Each number is 500 + 50 x the weight over its row's rms, rounded and kept within 0 to 999. Layers, rows and columns count from 0. Numbers have three digits each. The size before them is the row's rms in percent of the matrix's.

# layer 3 MLP down, 224x896, rms 0.119, rows 214-223, columns 512-575
096:539573506494468522495632535504451576459543595564528452566438519426528410492664548522458446456523558557536528454591508552453463494489521509450473593547552463456518525513561470444488480514448546
104:609490545526486447468470481475553519421431535456463549522448485470557518511478621546540466440514466603437588439521436509437575436552467524557523521607524540512503492493499447525509560458398516
111:554602499487434596495545427549611440542508504469456533415555479450473520502429490451498579470423530507477496624518415468544558466494488518562475569474517540567504504485556486402531490453543498
098:536423441453541503531550435493462535550514480515492454519485415518468579567581541472570478546457529489464441469544593477506521441455467491449512510481523498568521419504503555542557436473459466
100:508468555493542539410519439520494467539481450635454477506513600546474491582569535447477423462414470530510441528539519531485617453504516508584462583534473469474576432458495556446443490511559523
100:483581502478454513570435560526471605544518553501562555506464452480553493538490453521577498543556552576423492456556572597625496446485533486515618496507526467439507590503482536477521505509466508
095:412358539495421482401505556495537495457432497473462502488557510454509448447363518544568504500452438486470533478546537556462572479475573445527499507476499517426526471525527525401556392570458543
097:540496484503443505462477530496540427529578579545460474484555489470599408541419488516565483506494489473559501580487598509523501565399534456561561466466579503556588498427522452484504492560533547
096:609432526459518536581538509480521536528468524514574402606497462487473507434426476568496603495525447544432484559479490493531434531487457449508556514521520490491466490493553467503438465549452514
100:546533583516601494386452494532534503525549532527423589467483467491558490637572456577503613459448432520453517608483547446526545535535378528518509522466569449473478524490492457485532462414411534